Weights of a small transformer language model.
Size: 13 layers, width 128, MLP 512 GELU, 3.15M parameters.
Architecture: LayerNorm before each block, learned positions, no biases in attention or MLP, tied embeddings.
Training: a variant of Adam for these matrices, 107M tokens, 3278 steps.
Each number is 128 + 24 x the weight over its row's rms, rounded and kept within 0 to 255. Layers, rows and columns count from 0. Numbers have three digits each. The size before them is the row's rms in percent of the matrix's.

# layer 10 MLP down (transposed), 512x128, rms 0.149, rows 362-387, columns 0-127
105:084128143100111131125123157153145123117123133140138088127141113100129103128149124165178140117109133114130197125143135166112156107127084130136124138160109161149137133125172085122143152153120133151111128122129124122128113127159100115126091137125179116145094154175145068166117148079150134140138108125120072109151125181112099121161110138123130089114179142138135097117141171099131144098099
101:134127151156106130086138158097098135173113112119176171124119114140115125136116156141165117106117093120127102097133088116135107090107122149122128155127126108150126145160144147098120124131146127120098166112159115121121118106181107171082141169138096134102142137110143162097087131133103145123162131123108154122130089145104149126176135139197165152131108156146149104116123081155139103148086
089:151111126110137114147119120122094175101105096101172133097136085142141140116156136079162163097138104123106186121080155130108123113126132139114159154135100119126156137126143097145146105155147128149183130174139085113135111124099080105129131156094119162161133151103093141147140135128145112117113124137132127164083105137110109124100139140187143100113154183132166170136120131135119128136128
097:119141130114090164136115114156117136131142151130146134110117145161101114088100125157089152093131138139154086096148171105112161153129126110135132135114108125120148134139139137115091139163136110134140162157105151114132131071186141093128121127148108132124154124127117152146093158120077120098114125134098124123156121144096130192161151201101142118145114118146131084142073110088166143141123
098:156141123126143110146155136146136129109140123126122104133135132127097115091118116128138107125094161114125171145132140162129134147132138118103125107100130128102092110111185121128118112149165124120162150154160123159176108120143130110087149171130086144127065100159129166153158161098124129148153092164100119112127069115130148106126144188090118114137120153118096126139126091114129093195164
104:118098127113120089136119141127118130161111137108078127072108164162124123136169136170175122135129181132114117118109163121116073151134119128139133104149154123104133175134139160107118101161107085141139154154122131104137120093091168176155143108081162125123145103092111140135135078126130098139113155105129131129139090098159148173103146130098149123134124128152175104133153125122137097126127
092:130096115126169123133112151131119145144126095158116165110161116101133147092104162079122160110122122129120144160137134097108126127136114132136146103175149145086079119112120129091145111110131101149143146127186095120161131136158110103091133111119157072164105165170116126140135126123122124162157155100128142171145113111125120191130107164149134080126133151155140116117107065138149114138125
119:173130093136099150149111112145102138120148115151161138159126130139105126156103134141157135136139139104112119085171146105137077103130149119096148144137134082156130121078109087138102134096116145110144110117135135144137130182154146148138098131089145160140148085128176159133118133096133122137157127133087121152097125131066107132090140149112115160116111077141101161110152171119128172156145
094:160142130131144130148174117127139153117108060141153132125105135117125143128135118146110162135111145159119177069133151126133123118153120148146119125118143145121152090163133133148108189105157151119103127124129123119128120117130140125119079093125159127147165131135096151081184083124158119080108078157101133127145136104126090123103137099101137109145127116114161107102106139054143156124146
085:122077088165113139143142135094113151112164161084159170130138085125107113113145121124130138111109137138140144161111117139135088109144127110118151145117163130104106132117162155123122124120154100126152112113146117087128153151119166119122129111138115090149087057105149152125087176155155164157136152184118160130166095114116127150148132107158109119122102099154125104136145078171133113128121
089:098111122120120136117151145084130117091137136105127171150096152129106126121133131127073121091099118153102121152113187146136141125101112091145156126135086141108131112165135118133127161200150131110162126077133148107140136135166085171116123137148104158146109127082112158147150111100130156110154101120143121134121088082095152152122131124153156104134135135129112141100135120163121103193131
101:149139114140094143104129118114148106107107112123103133154115128146135091189157151118103091159128136133149097111121129121133118146134152158141109107097152153131138124124094163146141109141108155119108117156111151099116107127106110164142100108153133151079139051111105093108119108135150111137105117235138136103115142117150130123118091121129078164147104119137118161155145117126106151145159
105:116116133148105144150123149082119162080146129156121082151129123115137123162128164128132133111105147097149101175093120130120118119101089163112147152128151139131126152142101152183091148072117152064125160070112091117126150136150098150131133148185118093103131099125119124139127157171140116133101147152127141152141121146141078098155109117132080159128132093136113137108130115142134133131116
101:154137129100121130143135126150129124124148086110129153116107113145150155150092132164164120094101087146089105113131127119122137083147152110133135165100089129135172115160118168130138132127138139155145151115111159091116075144081099101118110103108126130185141118156131129127120128187133117106088136138102146114177094146146103174156126125161145114103116113124130151116111149193119169098126
094:097157149124075126126115159163157161141093121123157155103160135123135106115080146128177185130089156109129120091147136183119119150092132148101117107148159118132099124094137078166144138134136105153162135125121108156129131116139125105153145127111115131095125086154143125107114134147134113149100129147132131148105105163124101123086130059152125107151123090113142116111138109148147181122093
100:135114120143104098163143154134113129130122120136112138136140121102140128152116135124181113163148162128138113103131163118150134074161117169125159144117100139109123120144146178151082155122115072183082148121120100130173147121086123115126128112115112118160100074134136174124127104146107129132154123184108119144099132110126080117169082144100122141128119111106135105117162130162169100135145
095:156128138123148137145134151145140146141106118160134160146115159142114158112142107167087134136090132146115147137140126145115118091149105136110136121097188122119158162115160112093108162112130071122141183110112135120151091093108090140110140131120104104123159099129119139127138117125082122115144123160066157146140119168131132143186092137096132125070115122132157100132138101104154163139177
093:142126127109151149154158113137130132166132138098142146091120130127123155154168139115136156124089106161132148156143141160078103096155113145116137163168092113143170088105173112134129130125135125126126131101104132148165128109087106116183138139048121102135143087112130135108137142148104100114135107170146106144074094142131099174136138147139145115091101135128138152103085113131143140128098
100:096067127077161125126115090060144130111135115152131102166101163109184120137098137125147109129134087117151122104119091151138113137116094124150099147097147135131163166152163124137103126098097124120116141108105076144174113100175135143150141122157138134100140085135122154144133140156104136130137134121138166067157153131129119106142152089144125137131137138142147124162145115101153140137105
100:118099106134150140098073121115155117096148143122150116138146109116107162187135146150094084156129121152063117124157137144189116146120157145121134156164137159162143171079142117114118142152137120103128120131125133136178122089154131124087128136131124142128122078126149111150100109151160092135158133105107136109132128123107155132111133134119128129098090130158087166069161130117138126096119
095:156085136109078151132134093103125107126109144149106150161144145103143138150096137126157094143124089127172162133114126147117144088118130178110120142154090108119071157160121089101101152146128124109129142141147142168122132096080091123122149142150110114121111112151138147143093157186132105134084159166120127095166082142133128138142121147126106098123111144112136179089154133135136140130112
092:084130078124165157112102163152130138125095142104144116151129138135144162140125124083141134115155123148117160164129137086107146189107136109076138136129114165117113112124112136154134166109072145136103119141173124133151109171174163148094099124086098137147155082126159123115111134135083137141083113155122138141117152154150131120142103093153149107111100102127114101097127116129142126150103
112:084096170124134112121134134128114174140117126128138144153128153101107116148129108109130113153103132132136112108160101132117111115101154128141092118109062161138093102129099113151121146119156112074147100140109134094116151133175132147107169161140123152119087167103123150122107152103167108137140127105157154091122125115108165134157193173141080112142111163163150144123126179122131110144116
095:126097123116116081170181148142127105114146152105151122147074151129133129144149108157141145131146110124109152148151169124130125124126126089139095154146154128164180112137135131109109128107127128105145167103110127180164130120104165159136114100154145104127127158108133136130153117038124118138159117146130114114136133133110114114131162173124082127112150127097102157116121089083082101118151
083:103123159116107131140115140129100112144159128157155150133128125119122139081127080147169148127155147120118108162124083171119149119093126084144126109126142079125150130111166075128077138133124102190190137114106143150147134109149130130133142097128101108100098156135131143147117147125068122147121119103130154139164139133085125144118129203142140098102128151101129141160121105104113131121151
097:120143130072111133149108147151130163160138111120140139087142152098113124209139089140172086145142169149120135128144163156132132100123119103106108157120155099130132141147138113105123168168165114150166140126095108136104086110127099129127091126120127115148147122112128114159129103097158131129152139145101098126121139142133123167119160100098153102104180098100160092073151141129136141125115
# layer 10 MLP up, 512x128, rms 0.154, rows 363-387, columns 0-127
104:134148093112098185055118143119168108093138129139076131110109168110158109129159147137129124149135175145100128114122148142141135159189168152154124078099084145109116119127113096119133157133095115086127095159083122117111067108148155132132116096132143126122091132154121117120139138112134131129126134122132119109111154121143138126114122143127143128147129088154130142117161128163155159090166
088:120130145095098109140144136129170084121155168087128092111141140099160065113129110132125083105157150135218094133143114142125119145116140145125092131093131179121116126134110146110131096154135140134143144146147133117107134114172132181127149129115126111117138126093163110170119146124137138082131091144151127122143088108108132085104101166172133105100147115110136159131110160122135124119145
097:109192132129143101133129092101160145127103129136139133134127147129126119168164113119100091117144137169124115084117149099100119143182138157158172112112062124156119101092121137168178090141123135113131150119102106132127127145140146094119080140172126117125136120145108111144125145140101114168115129175135117102144118080134130096137097117132147112108141105149109101143190137163107111101122
114:100138113144137147102158099096130145109133135146117131125068120162119120117122144133123125163169117137120102110144100119164152147096131148160148104113120131135159124171116160127156125124079145098103150159137126110104092131105118137145120062136172176112170113131120117089114119120129059171138141126151158134098169098112078136113145101157121127147091153142163130116118137163156130125105
106:165119151139122128143129163110150144134129154141135113172145146139113121144149144136134088114135113119138117131155103136084146152136155103147024128152082130133090151150128117177097136196124181123102127150128132129133109087114130131098138110154114131090124090132158105142159137168118126110102071142127128122098133100139138090142107145129107145140109178110119163114110131122116112111117
079:092105114103128136172142115125144112096136117093113127157106145141131136127148163158128107088144141110124090137168102111147140131134062132106141123087120154125130156106122136153105103153140132137145127128121173116142123153117096114135138107130128137131118113127156133127133158161116092129134072163068109099184154132133135056119129119110136145110110164157073161160163158150159129165117
116:167102153168122161097152149127098113112140145106116094165126127173170139159128134162103073106147128142087089142155163141135182136143118126141147116145121171151132100128108118130138096137124167107121138165135128114090149154143124122085097104134119129096136098118172093089147161143135156106084110152085170126080150134124124118131113103121129142148078133089121136132125124135107132125143
089:139143124159143108081123128137134061096112163090131143112108121094125087142144122138129126118080103141129115166108137110153157122156152114126083124154089135130146116147153130134191127167127160076112105129092122141106131150137115133129170138124101123112119122104144149149122145139149136143137142156074134131073112154139127106156108179067159121134136139153122081110130136118132093166107
094:116183143119144082093137114090140151141130101123149104132171202101141125132139131159112125140125133140138150107124106125111138121168103136137112129070135144156132104105106109124157120114086163086102116150131142122090148148146072141146102139127154136125091138147109098111106118129110081109101128123180123130103154095146128126132114151101133129142153139137189157127117136066083132128124
093:150130147139135128129086049140165162154122130154128081113107138125150164109114106160167140125110144109139132133150138146116133126152170157136120157122101174137126105132166117116117115117079121102128104171095145131101128096099136131135086157153095176125142121091080142139156136138098119134109084141092102132174113129172142108126088113128151106115120142141146139166163131097136107141128
086:178152137173107126093146117130174115117127157143090109137134122128092102135149127114088131114119163119139128071137129137156151144146149142158089107078120139157148137140131157143130102122074167084117152149107156069103112176110172126113105122125115130090139124118116114130145092133141086128108118140132156118081139143148119113125101114138133136165086134169143129154143141144101134166090
106:148121102132142129120135100126136123169115130110056114122128139212151117149156143149100093116118149157132104154121102121125144127158129111151133136135115163151120129122153126094177100175080156119087099154139128077099087142095149127091144127125170110106121106120125149096114110076131155125136143141142109116080149165149157126111135091128126118140134148149128115115143122150176112115148
101:131129149131120105146113154139119141143103148102129098145157131103096096111115166123122090155156148069125098138144147146109108158073152137123123108119182153125121116155110132118147144113072144141106108137128120130090163144130096142125154143182128137103173120117129124146153126090102087138153118172165118089100123102112154106149158171084118095102131149145120110133108163106110087120101
097:124129079122102137103134100135127128106145182130080091151123139126118130122126110141092117141124151155188125115148167104153152124112175131121103102129063126131179123151107106151119111186135132092128130139114142127159099157110143115122148079161124099115142128171155119128118064144102126115117121111137103117116134165115146114107121132141167168129133091137099113115120163121143117187120
098:141139168137131153082139137119137129126144133120097130154105105203142121124123161113117097082103134144121126132160144106135147166157178107159099138125123153116120106173111099138124137163135136118143082121113103153115087146119122148133105127145142137092135109100155108184130116138128092099110097137112160122120115103152176121158131132138119110107098175112123181066095144121119128172135
095:153123154154125123137135090152140086109149125102110141117107127107114063129164125132140139101133154133115116175136129182145126118162121137138140139144117129119109105131106173154113087116137150113137099156142137075118161148083143097100164081113171123125141104106117121090158130111132109144136139135104112130130121123160059099094137115178115152164125139161116125085152170165135140155121
096:095115125113154124122134118145154128132095133120116131118127106150114109170202150062138121103151147101109142120110117135133135154201153128161123127122144107122139130147147142141148114114131128164124133138131164129108115120084136118157129127130142155140137112081153127123126155140124083159146125138111090060132114139190148110153124066153127175104124094170095157139110125121121114127089
098:150146109186090126130146169176114139142149106123111131121136094147088124105114152130114134124139163114141119158179098139097107146119165177155129069153095143155106145105165132148169131154139153151121110142115172088119139145131156113109099123135147087116125098121130120105115119061153131156113149129118110166112103162144118129125127126089149153114083141154094119119128127171132122126157
103:129164156159117111120112120133114097128125152129082144171148151074167112126123143096135136148104121111128139057135118134105115132133121095149151118109131166101144140106137100146118115094107142106154110141094166104139084139116119188120141056142119134163135108136110113128160114140115152154125116137152131100112148124180163115099095165145169117125126165149131137164142140163157091108127
101:138164061104135132128157120112099086163120106111170103119121116118149095112130103107108092137125139159115113102113098125136127119144141130163128127152149165093167137105138141177171113111120150158083086143114137113118125146120151144142134142139143108098093119120120141117166079094117156147086155135186125144107152123112168135115098166103114152145113140110148102146107133156145094177136
095:132142116138134174145134103098119145150103105142126149132126116130112148116163112111124159145130198141123089095168132133116114116122081134137137132159077113192159144148140109153107141114129138122115069114049118136155146146116123160110111086139129149122103132120139152077108077124142167138122115128117122087093127116112125091098146122127134132108131129137085097138150137149082120113161
113:155116113144096122170123137158150068136136131148095098121122139140124145138139189128102127102114123121132138107132122118120174129174152115111123122124131182110128136131145157125107048163120126124143131215118128098131093114121110131104120161165163139094147106134149129117144092127178123142142129133121118131106143104163140117093117080100098106125108165169122134121150134115135123169118
095:164107120121152119142145105145134117134108154118105146171098186141146152132107110151137082114148165129144131164090102145167139132149139189153150121092138155168133147105095159151101102145121136080136123130095157098150147118120158122147130096098090156137098114141103140139119149166155156090127133144106089130132126107132119115151122130136166162114111097133133102110099147190090125104144
079:105143089092147125116135118163137108102101139156089079123070131160116108117135137116145119136163092106173132127136142127111174132143106149125126125122113135106152138110103126140125137107092172068091155154126168156135149160111107155130131120202130163127134128148109125105138132143139093134141055159133112117124129101118100098121122100160161136157143129149099121156119163145106125156103
096:139132132152082139104103102144128149159105149133126113139134139131086146131114101167124161164131132087089120149156159119171134132101160152160128127144086164159121119105121169129125135105051127074117143125135144115156156180106134099084162095137144142130120134083120123090146095078150102101143100129112105104126129120155103094126115133132126138113142127148100174126106160126107124125110